Weights of a small transformer language model: 12.9M parameters, no biases in attention or MLP.
Each number is 128 + 24 x the weight over the matrix's rms, rounded and kept within 0 to 255. Layers, rows and columns count from 0.

# layer 8 attention output (transposed), 256x256, rms 0.207, rows 3-16, columns 0-255
[[137 182 112 108 142  79 146 178 119  80 134 106 109 118 135 154 118 158 121 142 179  97 147 127 120 141 143  88 171 125 126 105 117 139 123 173 154 131 152 154 156  77  89 113 113 142  84 137 103 137  91  81 138 131 128 152 105  99 144 123 137 172  94 107 158 141 106 117 135 144 154 121 122 142 125 105 106 146 126 128 109 134 131 130 124 120  94  98 125 139 129 133 125 131 168 110  97 132 129 157 136 129 160 123 102 142 136 100 124 111  94 116 154 106 166 112 127 121 170 132 127 148 112 137 123 122 145  99 123 145  91 122 110 137 119 127 107 120 126 154 128 131 122 111 135 157 129 159 128 129 131 112 165 115  93 128 142 117 113 117 152 149 110 132 152 124 109 168 100 117 109 164 131 126 149 110 125 119 158  79 125 132 143  91 126 101 140 106 117 145 147 103 133 118 152 147 150  64 190 119 147 174 123 130 121 128 104 113 136  97 117 165 112 164 102 104 147 114 129 139 148  81 127 142  90 156 117 115 164 146 148 134 118 125 121 136 131 125 155  95 146 126 132 148  79 153 157 135 185 138 130 106 116 123 118 113]
 [127 121 166 126 111 143 146 120 117  99 162 119 156 116 127  99 157 114 154 139 125 137 110 119 130 142 145 131 132 132 138 147 130 128 147 113 126 137 168 115  90 169 147 112 111  99 124 152 133 154 108 103 130  84 163 124 134 116 128 134 165 151 135  91 127 109 136 113 131 151 139 117 104 181 118 158 136 158 121 141 168 167 100 111 115 150 133 124 153 118 151 143 122 115  86 111 126 161  94 193 112 151 139 162 166  99 109 167 164 129 111 126 126 118 146 136 138 121 158 126 125 157 133 162 140 154 101 128 113 142 152 124  98 134 113 154 133 129 131 100 114 198 105 125 152 123  82 145 137 141 142 111 118 160 172 130 156 175 129 166 132 121 169 108 146 137 122 113 145 127 138 112 125 137 107 139  96 155 137 147  97 114 113 138 128 107 127 149 148 146 130 115 122 111 125 163 141 169 130 135 122 183 100 122 137  59 170 118 142 124  96 151 116 151 111 120  96 156 122 112 150 138 120 129 156 177 131 159 136 114 127 118 116 130 121 114 153 121 130 138 139 115  92  87  96 144  71 137 120 107 138 132 138 102 129 149]
 [145 116 141 140 109 175 148 125 139 115 142 170 114 121 145 107 154 122 115 114 128 134 197 154 160 167 120  92 144 116 117 125  98 111 146 162 133 125 113  95 112 110  93 102 131 127 130 114 143 114  96 138 112 127 153 120  93 143 130 132 161 113 163 163 172 103  97 151 125  84 139 102 149 120 157 153 178  86 167 157 138 101 124 161 131 167 112 121 145 115  94 166 127 131 142 121 132 154 138 116 125 107 135 119 107 111 154 125 118 110 106 144 138 143 137 167 149 126 119 131 126  82 131 145 115  94 120 150 153  86 176 119 137 140 155 146 120 114 164 110 109 111 114  76 154 114 144 118 110 129 165  86 127  86 112 113  95 160 121 123 146 134 146 160 172 119 146 151 112 124 121  90 164 144 141 132 130 113 145 147 139 102 107 126 165  74 133  88 141 127 121 118 121 111 124 113 114 139 117 125  98 160  99 100 133 145 159 137 131 141 110 130 159  88 122 116 125  64 125 134 146 126 159 160 149 118 117 136 143 113 144 112 169 136 143 103 102 121 139 133 142 150 142 151  99 125 107  75 115  96 165 105 115 138 108 147]
 [142  75 115 161 105 112 144 160  91 132 158 139 128 124 147 108  85 145 117 135 138 117 149 145 111 105 122 141 174 100 150 131 187 129 138  87 101 157 132 133 105 140 122 184  97 178 142 162 161 136 138 132 147 105  72 148 144 105 137 116 137 155 140 133 106 122 131 106  97 148 131 138 133 125 146 115 139 124 126 148 137 139  87 118 139 100 107 102 151 117 109  92 116 122 127 142  99 148 138 113 157 147 142 104 119 158 129 120 138 129 138 113 145  99 121 129 147 148 178  90 180 105 123 112 111 121 131 139 117 152 167 135  88 152 158  98 156 115 133 118  94 148 111 126  85 161 147 122 145 176  78 124  92 131 111 126 100 175 148 124  92 139 121 167 105 155 125 119 128  94 110 118 117 135 120 119 114 123  88 143 107 155 126 154 115  96 140 157 148 123 155 102 124 134 116 162  90 170 133 134 142 133 150 104 130 138 134 133 133 152 126 147 146 181 150 121 151 129 119 123 121  93 141 174 117  54 118 145 179 143 141 162 149 127 110 126 134 143 155 138 115 158 122 129 171 121 120 133 129 136 107 119 153  88 135 128]
 [125 122 135 108 123 146 125 107 126 128  90 154 121 123 116 135 133 132 138 140 137 137 115  91 123 143 129 124 114 138 151 150  84 157  84 144 136 128 169 137  91  67 148 142 107 174 133 139 138 121 130 165 125 151 140 120 122 119 112 108 147 145 165 130  89 163 118 145 157 185 134 123 148 124 143 124 104  89 149 128 137 107 143 138 153 173 132 132 105 123 121 146 143 149 131 171 105 126 133 119  90 164 123 155 135 122  90 142 127 126  98 100 131 137 104  93 107  71 119 121 162 153 102 105 130 122 109 151 146  90 109  79 135 149 142 161 129 144 106 131  92 113 106 114 148 143 114 123 104 106 118  95  98 148 103 139 141 102 101 100 128 112 167  98 146 102 151 154 159 141 111  89 140 111  91 115 137 105 129 108 125 144 141 130  79 151  86 115 108 152 113 124  98 129 173  89 131 167 148 145 152 112 131 136 134  86 128 128 116 145 117 106 107  95 144 125 118 113 149 115 105 128 115 142 149 116 137 120 185 118 137 136 119 129 160 164 122 107 130 137 156 132 155  81 133  59 140 129 176 128 154 132 119 111 128 118]
 [ 83 128 144 114 175 139 151 170 148  94 143 159  96 181 126 148 143 121 147  71 103 126 152 143 147 148 157 121 156  81 171 138 112 124 163 117 125 119 108 127 146 157 101 131  97 161 153 148 129 125 131  87 162 128 148 105 133 152 133 133 116 150 155 111 124 120 179 125 113 161 178  85  80 139 154 123 185 108 164 150 102 107 122 109 164  89 118 161 146 108 132 135 133 103  89 100 127 108 142 150 134 132 136 129 153 144 133 134 176 112 137 115 120 116 166 109 130 195 108 138 156 162 131 145 133 144 130 116 123 144  97 152  93 131 122 127 125 140 168  88 136 113 151 115  97 145 129 153 161 146 160 110 105 141 102  99 117 142  82 150 123 141 101 130 110  98 120  74 105 144 126 108 121 127 120 132 119 148 115 136 115 138 159 142 108 161  99  90 111 105 137 106 123 140 112 142 153  73 109 146 136 131 158 146 132 150 107 167  95 129 121 133 145 148  91 139 154 132 141 128 166 127 166 149 133 129 129  95 144 103 136  98 112 126 109 100 132 138 125 115 171 176 132 112 155 137 156 130  99 139 163 112 121  65  98 129]
 [175 131 134 125 179 128 111 129 105  91 164 129  89 125 134 132 138 154 121 177 109 196 140 118 131 111  87 138 142 117 130 130 150 124 126 124 107 132 143  79 142  81 123 113 111 108 118 122 131 155 115 103 114 149 102 184 120 125 136 108 104 168 137  94 150 131 148 149 152 139 132 153 105 141  92 147 149 109  92 115 168 128 105 178 154 102 135 140 100 144 117 113 122 116 180  91  98 132 162 118 178 150 106 105  59 101 139 142 144 136  83 118 127 121 149 107 152 152 167 143 143 125 126 113  96 132 138 106 107  80 122 157 128 126 117 147 144  90 156 135 116  98 121 154 111 143 117 151 128 154 150 125 131 146 111 116 154 138 149 146 152 131 131 100 120 133 144 162 120 130 152 102 120  91 141 160 147 114  97 135  98 143 146 170  99 116  62 102 132 112 118 126 102 114  89 150 177 139 106 155 152 109 110 134 118  70 150 103 116 134 119 148 142 124 147  58 118 138 108 105 154 169  96 124 136 109 115 146 147 106 124 127 128 138 101 113 142 138 126 143 105 114 175 153 110 127 160 123 116 132 141 137 135 196 135 150]
 [ 90 155 170 111  85 167 137  83 154  79 147 150 135  93 138 154 122 133 128 136 133 195 123 108 106 109 123 165  97  99 150  93 128  87 121 131 175  69 130 163 116 101 111 116 126 143 108 123 112 102 120 116 114  98 129 113 125 136 135  97 164 163 144 129 130  93 129 136 120 133 133 105 109 130 119 123  93 141 133 106 119 139 113  82 142  96 150 108  98 122  92 173 112 130  96 131  85 139 101 133 154  91 111 115 150 159 169 165 102 124 143 147 162 128  90 155 138 112 114 130 135 151 161 139 193 123 129 182 131 148 142 156 123 121 109 186 114 160 116  99 120  82 107 107 149 131 118 120 162 119 118 198 128 176 111  83 126 125 123  62 125 151 122 152 123 118 127  49 139  75  68 174 109 154 113 115 125 126 136 105 135 121 108 119 114 170 101 123 113 124 115 143 122 135 132 121 147  84  94 103 101 111  94 120 116 108 151 154 118 130 119 140 135 141 127 114 139 127 108 117 141 137 176 143 114 141 134 158 123 134 175 100 121 156 112  88 109 139 126 167 134 144 149 140 163 132  91 147 136 134 160  76 143 151  95 150]
 [142  91 159 148 119 150 156 105 125 147 145  96 123 107 124 119 125 121 118  99 107 128 149 138  83 106 138 117 122 154 141 104 140 114 142 127 105  73 153 174 116 105 110 153 135  96 129 115 144  95 173  96 120  96 174 102 139 117 152 108 101 145  92 111 122 156 156  59 115 166 142 125 141  90  96 104 123 117 203 125  94 149 121  95  92 135 113 118 135 144 113  78 158 137 193 144 119 133 148 101 117 130  74 124 141  97 110  94 117 126 147 108 108 100 124 148 169 133 134 146 143 125 109 142 129 130 145 121 103 150 123 130 117 127 149 137 127 100 109 118 150 130 134 146 101 140 142 143 122 126 150  99 153 160 108 128  92  77 138 104 133 156 153 159 137 110  76 123 138 123 165 173 120 164 142 124 161 154 169  93 144 116 117 105 116 155 119  97 124 130 143 118 117 128 136 103 117 188 156 140 123 118 104 147 132  98 136 130 127 133 131 150 114 129 118 163 120 157 145 121 111 157 146 129 106 117 159 100  76  70  95 110 195 124 111 101 139 140 134 128 136 102 161  96 149 105 142 149 100 135 143  90 154 161 128 103]
 [120 100 120 113 159 142 128 182 125 126 168 127 159 150 107 107 140 121 109 112 137 147 149 142 126 110 108 122 151 139 113 188 135 110 117 101 119 124 133 150 121 125  92 176  78 137 149 118 158 143 113 137 149 176 109 135 144 129 174 131 129 105 120 131 121 123 123 111 137 153 120 133 143 143 111 122  97 128  97 146 113 114 148 126 125 132 114 151  83 122 143 154 108 122  98 148 143 145 149 111 135 113  95 125 132 120 129 103  94 122 111 130  82 130 149 172 128  89 127 115 114 156 113 140  84 132 113 125 140  87 168 104  98 134 151 130 149 130 120 118 136 152  94 116  70 132 163 120  92 183 138 157 122  97 117 100 153 122  89 140 183 126 127 103 134 103 118 143 111 127 109 134 128 146  94 159 176 127 138 116 165 152 104 102 109  77 111 126 171  86 138 108 101 122 147 122 141 107 153 160 100 143 111  57 111 123 109 116 110 151 125  94 131 132 130 157 105 119 131 157 128 160 144 129 141 125 152 127 127 144 115 149  99 172 101 141 116  85  79 148 165 141  93  57  91 152 135  99 147 103 104 141 122 128 141 118]
 [149 118  84 111 121 141 106 131 122 124  89 138 102 129 131 117 137  99 140 133 114 117 126 107 108 139 162 119  65 134  93 114 129 118 153 143 122 139 138 117  96 134 129 130 156 158 163  82 127 119 114 141 100 188 158 143 107 143 130 174 139 164 138  96 135 133 145 121 126 152 123  95 144 134 102 113 136 134 162 127 159 152 134  82  94 131 158 119 135 136 124 164  71 147 162 103 120 139 164 144 121 137 151 125 103 156 116 151 117 184 106 195 132 129 137 143 135 156 133 154 104  98 120 166 185 107 132 179 129 108 135 146 108 129 107 102 163 138  86 127 156 136 208 123 141  91 121 162 127 157  66 121 124 137 118 117 199  94 151  85 149 122 108 170 134 129 114 155 138 122 152 108 115  97 164 148 113 117 102 149 149 169 133 128 101 125 108 160 124 119 126 121 130 138 123  90 152 112 128 136  85 122 116 144 141 148 151  93 112 129 113 149 150 108 152 142  98 117 109 130 136 117 158  86 153 133 131 133 140 151 120 111 141  98 144 134 169  98 164 137 115 144 132 122 142 104 130 138 133 147 117 143 145 125 117 125]
 [146  91 185 104 114 108 191 135  81 144 119 111 133 108  83 140 118 130 132 124 139 126  97 145 125 127 139 120 140 139 133 146 144 149 143 114 152  88 113  91 119 135  93 160 170 105 136 124 128 138 161 112  94  98 172 109 110 130 143 132 114 121 120 163 135 109 109 149 136 158  88 124 130 111 134 157 118 155 125 147 129 117 160 120 139 114 138 114 109  95 119 133 129 144 113 142 125 124 147 133 145 130 142 117 141 148 172 203 124 138 122 110 100 133 124 127 157 151  98 159 114  79 155 109 140 121 127 141 162  95 166 105 126 143 125 108 134 118 102 162 163  86 135  99 106 111 127 116 135 150 107  77 133 122 155 137 119 121  91 115 124 158 101 126 153 147 117 157 123  96 164 110 123 129 106 110 149 105 132  97 124 151  97 118 155 115 166 122 120 143 121 121 165  68 135 130 136  93  99 140 120 117 147 122 148 101 143 135 166 131  98 115 134 145 117 116 128 129 143 128 124 145  85 119 129 168 129 112 126 108 127 136 134 116 147 162  88 107  98  76 119 138 135 175 113  96 167 119 158 115 148 101 163 107 109 156]
 [137 142 153 176 144 140 137  96  98 175 124 146 123 137 133 164 171 129 102 135 136 152 123 124 181 140 144 128 127 146 141 136 162 169 145 102 140 118 150  92 138 118 134 145 107 102 148 142 114 120 110 129 122 141 155 121 145 125 125 118 109 162 106 132 121 143 159  93 145 117 123 129 132 165 129 123 135 135  85 123 116 155 115 130 141 169 114 145 153 137 111 148 134 137 108 173 146 107 141 145 137 128 178  86 140 105 123 152 134 104 134 115 135 108 127 134 135 156 117 110 136 123 118 128 108 134 137 121 136 168  95 122 131 113 124 110 154 123 129 176 148 162 130  71  79  97 137 119 148 135 126 140 187 135 109 125 131  91 146 158 138 123 148  90 130 138 157 126 131 176 124 125 107 152 124 136 160 112 127 103 158 128 127 140 110 144 148 139 129 117 139 134 132 123 123 135 119  47 131 117  99 123  99 107 121 148  93 130 114 108 110  96 117 132  89 119 109  98  82 125 170 112 121 176 138 137 119 112 149 124 138 120 142 136 130 100 139 113 144 122 127  67 138 106 120 127 129 105 178 148  86 129 118 118 108 136]
 [136 159 106 151 108 142 143 139  89 173 128 121 136 111 155 117  89 114 162 143 123 137 114 127 125 120 133  91 178 143 147 146 109 137 125 136 162 126 158 128 149  71 124 122 171 171  92 125 114 121 128  96 139 118 131 146 103 142 117 147 158 154 136 102 160 123 163 134 131 155 138 148 153 104 128 102 135 113 102 119 123 125 149 108  99 163 153 151 157 186 121 133 130 146 110 134 112 106 130 157 147 120 110 164 108 148 126 114  95 132 133 140 141  84 118 150 170 100 116 161 150 127 145 154  90 157 124 143 136  94 130 102 167 108 135 133 110 138 161  65 143 156 120 111 175 101  95 123 103 142 133  95 136 141 146 152 157 141 129 136 155 158 128 136 130 110  99 125 145 122 132 142 124 142 158 140 131 147 154 140 151 111 152 112 146 143 118 151  81 100 143 141 146 123 146 134 127 145 142 116 105 162 136 168 144 118 124 103 114 159 128 153 149 132 130 122 142  87 119 119  96 137 130 115 146 113 125 136 115 100 112 128 123 101 119 132 115 129  99 121 119  71 107 127 126 119 147 134 139 131 124 142 109 127 165 105]]
# layer 8 attention value, 256x256, rms 0.229, rows 4-16, columns 0-255
[[145 135 111 106 121 129 160 126 103 157 140 160 149 134 119 122 156 144 165 153 146 108 127 143 119 117 141 149 136 135 124 141 139 102 101 124 157 132 149 127 102  90 167 147 103 127 125 156 127 129 116 111 117  84 153  92 143 144 155 155 176 121 107 141 103 102 161 142 138 140 192 103 115 146 110 157 112 134  95 141 124 148 100 119 163 122 136 141 130 128 158 162 140 141 133 140 135 187 135 158 126 156 128 133 159 151 137 122 180  87 104  90 121 150 136 145 127 117 134 148 150 161 130 132 117 175 121 106 152 131 146 120 119 103 143 138 128 140 162 134 108 165 125 108 148 112 133 145 107 132 131 140  98 146 184 107 132 153 144 134 113 149 152  88 113 119 134 130 120 122  95 130 137 119 125 153  93 150 131 116 143 117 133 177 125 151  96 143 110 116 153  98  95 157 105 104 145 142 139 139 136 122 144  89 121 107 107 130 105 115  97  97 134 162 125 103 113 153 106 137 161 124  95 142 112 153  99  99 101 133 124  92 119 131 110 145 131 146 104 116 135 146 107  91 119 122 136 105 103 158 110 144 163 118 143 110]
 [ 92 125 159 130 109  94 115 116 144 132 148 104 133 109 142 111 117 177 147 105 134 122 165 118 158 123 147 130 108 128  83  97 105 118 155 139 144 123 136 167 152 100 135 116 124 145 137 111 119  93 112 138  91 129 126 157  77 145 156 108 134 140 123 176 205 133  94 171  94  78 150 113 110 139 136 151 161  94 107 179 126 106 154 119 158 155 141 124  95 120 163 157 154 127 123 114 187 111  93 124  87 156  81 120 112 164 117 154 119 148 123 116 128  92  89  86 138 120  70 133 158 110 140 137 147 103 119  99 142 129 151 117 122 175 123 129  96 134 144 117  96 144 133 116 145 170 138 149  88 130 183 101 136  84 127 135 128 119 128  98 120 151 133 138 118 133 136 137 163 104 113  98 139 109 126 125 137 124 155  98 109 119 168 151 142 102 109 119 114 168 106  98 108 118 124 141 122  73 137 122 119 146  92 118 157 100 132 142 122 135 137 150 104 148 155 159 159 118 138 140 104  97 169 144 153 158 133 118 116 105 102 131 111 124 129 130 130 140 155 142 106 131 127 161 120 116 140  89 148 122  95 140  97 121 109 142]
 [127 109  62 123  90 110 138 132  93 159 161 107 123 127 115 121 104 126 123 131 108 128  90 150 103 152 111 147 122 127 104 146 135 108  96 119 112 145 132 127 103  75 176 137 136 122 135 152 139 142 120 104 129  63 120 139 144  90 122 133 121 125 139 114 132 126 127 100 110 121 122 117  72 151 124 107 136 158 114 147 133 127 145 135 137  89 162 141 155 134 139 125 118 126 121 109 135 154  95 137 145 143 163 106 131 116 131 137 128 133  86 158  79 109 115 139 111 121 156 145 119 120 135  86 136 103 140  95  82 110 108 128 115 144 125 104 153 130 134 125 153 150  89 165  80 151 128 102 185 139 117 183 101 146 124 169 133 141 126  81 103 141 160 142 127 171 166 107 112 129 133 108 119 197 112 127 139 142 113 129 158 138 128 128 141 124 148 146 127  95 116 114  87 130 158 146 100 148  99 145 138 101 162 110 144 108 106 131 131 144 142 149 153 194 144 138 106 148 125 138 138 135 158 159 139  96 121 143 157 120 133 152 124  74 169  91 133 117 152 103 132 124 146  96 140  98 128 145 111 123 135 118  99 107  99  98]
 [ 97 146 131  86 174 140 137  87 117 106 139 160 125 136 133 151 168 124 139 139 109 125  90 102 108 115  96 147 172 132 115 126 108 127 113 132 147 128 134 126 104 143  94 130 124 170 145 143 135 133 123 135 109 164 148  92  93  84 118 109 149 112 131 123 150 165 138 147 127 117 126 158 100  92 149 102 105 117 147 132 156 146 176 113 132 115 151 166 125 134  84 151 132 130 148 158 131 102 178 137 174 141 123  89 119  99 110 143 118 106 169 131 134 128 151 100 141 112  94 130 133 119 102 147 160 143 113 127 196 140 148 128 140 154 130 123 113 127 142 154 138 155 124 106 133 121 136 126 147 121 137 147 162 140 133 153 111  98 130 114  93 147 140 120 156 132 138 113 127 157 107 174 126 105 106 142 133 127 138  63  92  99  99 143 110 142  99 149 102 151  95 127 153 155 135 118 133 103  96 143 112 117 161 124 140 165 131 118 135 119  85 115 112 132 122 158 103 148 151 134  94  82 132  99 153 125 160 128  91 116 165 123 112 124 151 121 136 105  87 146 106 121 113 156 134 140 123 102 155 141 126  96 124 134 137 118]
 [ 97 101 125 144  84 125 127  99 164 153 124 142 118 154  98  75 118  95 116 120  83 116 114 116  83 146 129 148 142 124 162 119 174 146 154 121 128 122 143 132 146 170 144 106 127 131 137 151 164 106 138  85 118 125 140 146 113 102 137 124 133 121 134 107 100 127 158 196 126  81 127 112 135 131 125 155 140 114 126 140 159 118 110 114 130 127 132 136 128 142 111 135 115  80 115 122  84 172 132 146 135 140  87 128 173 120 154 128 151 142 134 168 138 103 112  46 126 164 105 129 148 129 135 126 121 137 156 147 105 124  76 148 119 146 147 125 170 128 125 111 105 148 164 133 104 165 122 158 140 144 123 146 153 146 114 132 116 168  93  93 131 116 137 148 129 101 140 158 144 106 162 142 127 137 105  80 113 120  91 152 123 123 112 138 134 134 102 105 122 164 129 118 134 100 127 152 141 128 128 205  88 126 151 135 144 135 157 129  98 113 124 123 151 134 128 112  87 117 104 131 134 133 115 156 120  89 140 119 139 155  87 150 112 102  99  96  84 101 100 115 132 134 153  80 132  85 169 156 140 105 159 171 106 124 145 147]
 [161 120 127 132 164 122 132 119 125 126 141  96 109 114 119 131 149 150 148 117 116 155 124 123  94 130 109  77  93 142 113 110 108 136 121 158  73 128 158 142 142 123 179 136 108 104 112  93 156 147  87 126 124 165 128 156 123 125 139 152  98  95 125 145 106 141 114 123 149 143 160 146  99 132  95 119 134 107  97 107 131 112 140 155 148 124 154  94  99 109 111 102 115 122 150 139 101 133 114 151 106 148  89  89  94 126 145 134 188 123 129 104 125 122 147 124  72 129 161 134 128 140 112 126 126 126 122 113  71 135 119 130 111  99 109 153 119 129 111 141 154 117 127 157 121 140 143 149 140 127 137 127 126 128  84 190 171 167  82 119 141  78 158 134 111 146 135 158 153 126 185 187 115 112 156 183 121  94  83 138 150 113  71 143 122 131  95 132 131 112 164 153 138 118 105 115 129 131  77 165 117 123 143 118 134 101  93 117 106 106 100 136 100 139 121 123 110 100 114 114 118 126 105 136 137 128 151 108 110 118 129 120 147 102 139 162 108 156 140 155 116 112 138 110 155 127 140  75 158 118 133 157 115 149 136 132]
 [121 157 151  98  79 136 114 126 143 112 156 125 110 124 113 114 135 116 121 107 116 133 125 146  99  84 133 128  99  67 146 107 112 134 147 137 179 153 130 143 134  99 110 104 139 151  94 143 143  98 141 148 111 150 158  81 143 140 138 106 170 184 133  77 132  78 137 150 150 128 122 123 138 116  85 130 125 122 155 133 124 121 161 126 117 105 170 115 130  94 109 120  90 123 108 130 150 141 133 149 102  54  90 128 152 110 144 142 112 174 183 139 145 141 110  82 115  96 109 158 142 130 174 139 117 165 184 151 134 107 125 106 111 131  89 160 150 140 180  95 126 114 149 128  91 102 116 133 137 130 116 169 167 167 142  97 135 132 133 125 166 156 106 137 125 117  78  69 125 112 122 194 138 152 155 119 153 116 151  96 126 101 123 151 112 146 106 123 141  99 139 143 143 118 130 136 115 154 135 120 112 152  95 158 118 114 102 142  86 159 106 161 156 127 112 174 113 140 109 115  95  87 132 160 125  96 123 165 133 119 126 102 103 149 152 113 113 106 125 117 143 115 149 121 171 141 144 140 136 127 148 123 135 118  86 120]
 [128 108 107 108 121 147 137 154 106 152 133 156 146 119 126 112 157  82 136  84 132 138 112 108 140  87 140 123 143 117 119 163 145 152 122 155 132  87 105 154 125 126 126 114 136 121 145 154 110  99 170 129 134 120 108 163 150 121 138 124 122 121  95 107 126 131 101 138 165 138 121 122 143  85 124 109 126 114 133 135 106 115 153 130 162 135  97  96 161 103 119 113 115 132 111 152 163 107 121 139 126 112 109 129 145 108 133 121 114 140 127 102 123 111 137 142 129 120 113 165 101 128 128 102 132 126 112  45 134 163 153 118 149 120 131 101 140  79 123 151 104 131 152 175  92 146 121 133 109 151 117 145 164 147 137 115 127  98 130 133 128 106 171 129 167 115  97 132  84  98 133 178 113 137 157 124 139 155 156 104 124 136 162 117 152 138 135 123 120 129 137 111 140 140  96 133  99 136 146 123 120 172 120 141 138 119 141 127 171 159 148  99 108 167 107 141 111 165 149 133 104 149 125 125  95 124 128 134 124 151  96 157 190  93 119  97 175 133 106 139 109  89 124 105 156 132 140 180 123 132 141 117 112 147 134 122]
 [119  98  96 109 142 153 116 153 148 157 137 103  78 132 139 141 117  77 132 118 107 118 153 123 102 127 103 145 103 111  83 127 167 130 143 106 136  91 176 101  81 117 139 153 122 124 144 157 189 149  65 134 108 143 142 112 132  97 107 173 127 118 140 164  88 148 116 125 117 105 120 134 135 140 146 140 109  71 123 115 144 124 171 131 179 128 117 129 137 116 131 143 123 133 103 105 174 144 128 135 149 159 162 122 146 132 106 143 127 128  76 123 167 124 112 116 100 124  88 104 140 196 114 127 117 142 113 145 125 106 118 107 130 150 152 124 154 141 147 143 116 109 157 143 118 134 135 147 121 164 151 138 125  81 123 124 126  83 148 132 122 111 159 129 137 145 177 148 120 137 114 109 150 104 138 132 160 109  99 105 126 136 138 172 105 118 172 122 173 119 141 141 130  90 174 131 101 118 110  90 158 132 122 118 138 117 152 125 130 138 107 140 137 119 146 119 101 134 157 123 125 169 112 117 124 142 168 102 107 103 120 139 105 128 132 125  94 100 106 111 120  79 127  90 118 128 148  90 181 119 134 172 144 113 126 104]
 [ 89 118 138  99 123 109 127 129 133  92  99 155 144 111 140 122  73 161 157 170 185  94 141 148 123 107 191 138  81 147 162 119 146 157 110 112 150 120 140 153 117 151 167 136 149 101 120 110 127  98 106 151 151 147 166 109 130 104 139 150 125 146 151  81 140 158 129 162 164 144 131  84 101  99 111 119 109 123 171 112 148 128  96 126 134 130 179 146 112 135 151 134 120 132 163 125 100  90 125 105 100 119 114 126 122 166 147 154 136 118  95 115 118 131 126 114 157 123 143 129 134 102 146 143 125 118 123 115 171 143 106 154  92 120  93 131 156 101 111 119  96 127 107 127 143 140 164 122 113 118 124 131 158 142  60 142 119 151 176 125 126 123  95 141 123 147 131 149 177 140 138 118  86 109 179 135 132 122 129 144 168 104 156  86 128 115 123 156 117  93  96 128 100 115 110  98 131  90 100  98 142 134 152 135 148 118 114 148 128 125 156 135 155 139 131 139 128 134  82 148 148  96 127 129 125 138 131 163  62 165 125  92 123 134 133 132 160  90 148 148  65  92  87 160 117  92 132 130 144 133 126 129 144 104 144 109]
 [127 115 163 125 163 121 151 139  97 160 105 138 184 133 151 121 135 203 123 141 116 129  93 122 150 176 141 122 103  90 121 121 125 124 170 109 113  92 138 119 126 140 116 159 155 138 122 130 117 114  97 139  64 109 129 118 115 107 106 109 110 119 117 116 113 166 151 120 122 118 122 128 122 163 134 127 119 136 111 145 110 136 129 109 132 135 162 141 135 112  98 152 154 136 138 116 142 111 112 134 106 152  85 133 112 104 176 138 107 147 118  92 149 102 107 127 147 144 110 145  93 120 144 103 176 120 111 122 142 115 107 117 144 104 137 135 127 137 120 183  99 109 147 147 135 128 106 133 167 135 127 127 102 121 133 149 119 116 136 134  89 132 126 137 118 111 106 120 120 139 156 136 175 166 131 117 157 123 158 155 120 140 115 134 118 134 129 140 100 132 121 143 157  89 123 142 149 109 115 129 111 143 136 128 158  97 157 141 112 156 102 118 137 157 127 124 119  93 141 123 117 124 157 132 144 169 106 137 125 115 116 117 162 151 139  91 134 140 161 107 100 126 111 148 139 131 142 154 134 158 154 104 154 125 103 121]
 [143 157 108 114 138 120 131  95 133 134 110 148 135 149 122 119 114 100 146 142 142 134 112 138 146 148 110 152 131 161  97 124 133 143 173 108 103 151 104 116 172 101 149 158 132 122 153 135 118 154 143  87 161 154 149 129 156 136 100 135 108 142  72  87  96 112 172 147 118  85 168 121 147 145 155 130 153 127 123  98  97 154 143 150 171 138 101 103 152 108 124 149 101 129 114 138  85 106 160 129 140 111 157 110 100 122 160 130 146 121 124 173 162 141 173 149 132 143 117  97 113 125 109 164 113 159 107 146 116 129 140 104 120 135 161 157 147 156  98  93 143 121 131  81  95 123  99 149 145 147 158 126 140 134 117 117 135  97 119 141 137 114 156 106 180 138 137 135 115 127 133 145 137 134 100  76 142  92 147 131 142 155 136 134 131 133 154 132 127 119 120 127 147  93 126  68 170 143 102 112  80 150 157 126 155 149 116 151 122 146 129  98 121 159 115 116 147 103 164 149 139 144 141 177 136 137 106 151 135 132 139 106 135 149 127 130 103  81 147 109 152  98 118 138 101 135 106 125 124 130 149 150 150 113 112 179]
 [130 107 126 126 152 145 127 175 128 116 156 116 140 142 150 131 119 153 121 138 150 115 148  94 146 119 146 102 162 129 109 119 116 154  90 137 138 123 151 118 119 120 148 111 125 149 106 181 129  99  87 118 141 141 145 169 133 120 136  96 121 155 150 104 143 103 106 145 113 148 132 119 128 134 157 125 131 129 109 112 130 123 122  97 147 149 158 178 119 100 125  97 104 147 126 160 125 136 125 107 187 140 131 157 109 148 122 129 145 123 154 111 129 113 121 165 124 117 141 121 155 118 117 144 154 162 154 116 170 125 147 123 142 121 139 153 103 127  66 116 106 139 165 163 140 140 137  96 121 133 139 141 149 125 152 117 155 103 137 147 174 125 130 143 133 145 125 127 145 147 131 125 125  85 174 109  98 160 130 123 134 122 130 115 141 122 138 157 120 137 124 157 143 108 127 149 100 117 119  92 144 116 111  99 128 139 124 114 120 107 122 141 116 146 110 113 116 148 129 105 124 117 106 174 125 135 123 168  82 119 133 159 153  94 107 198 159 129 143  99 109 130 120 105 119 162  94 149 160 131 153  94 116 118 124 122]]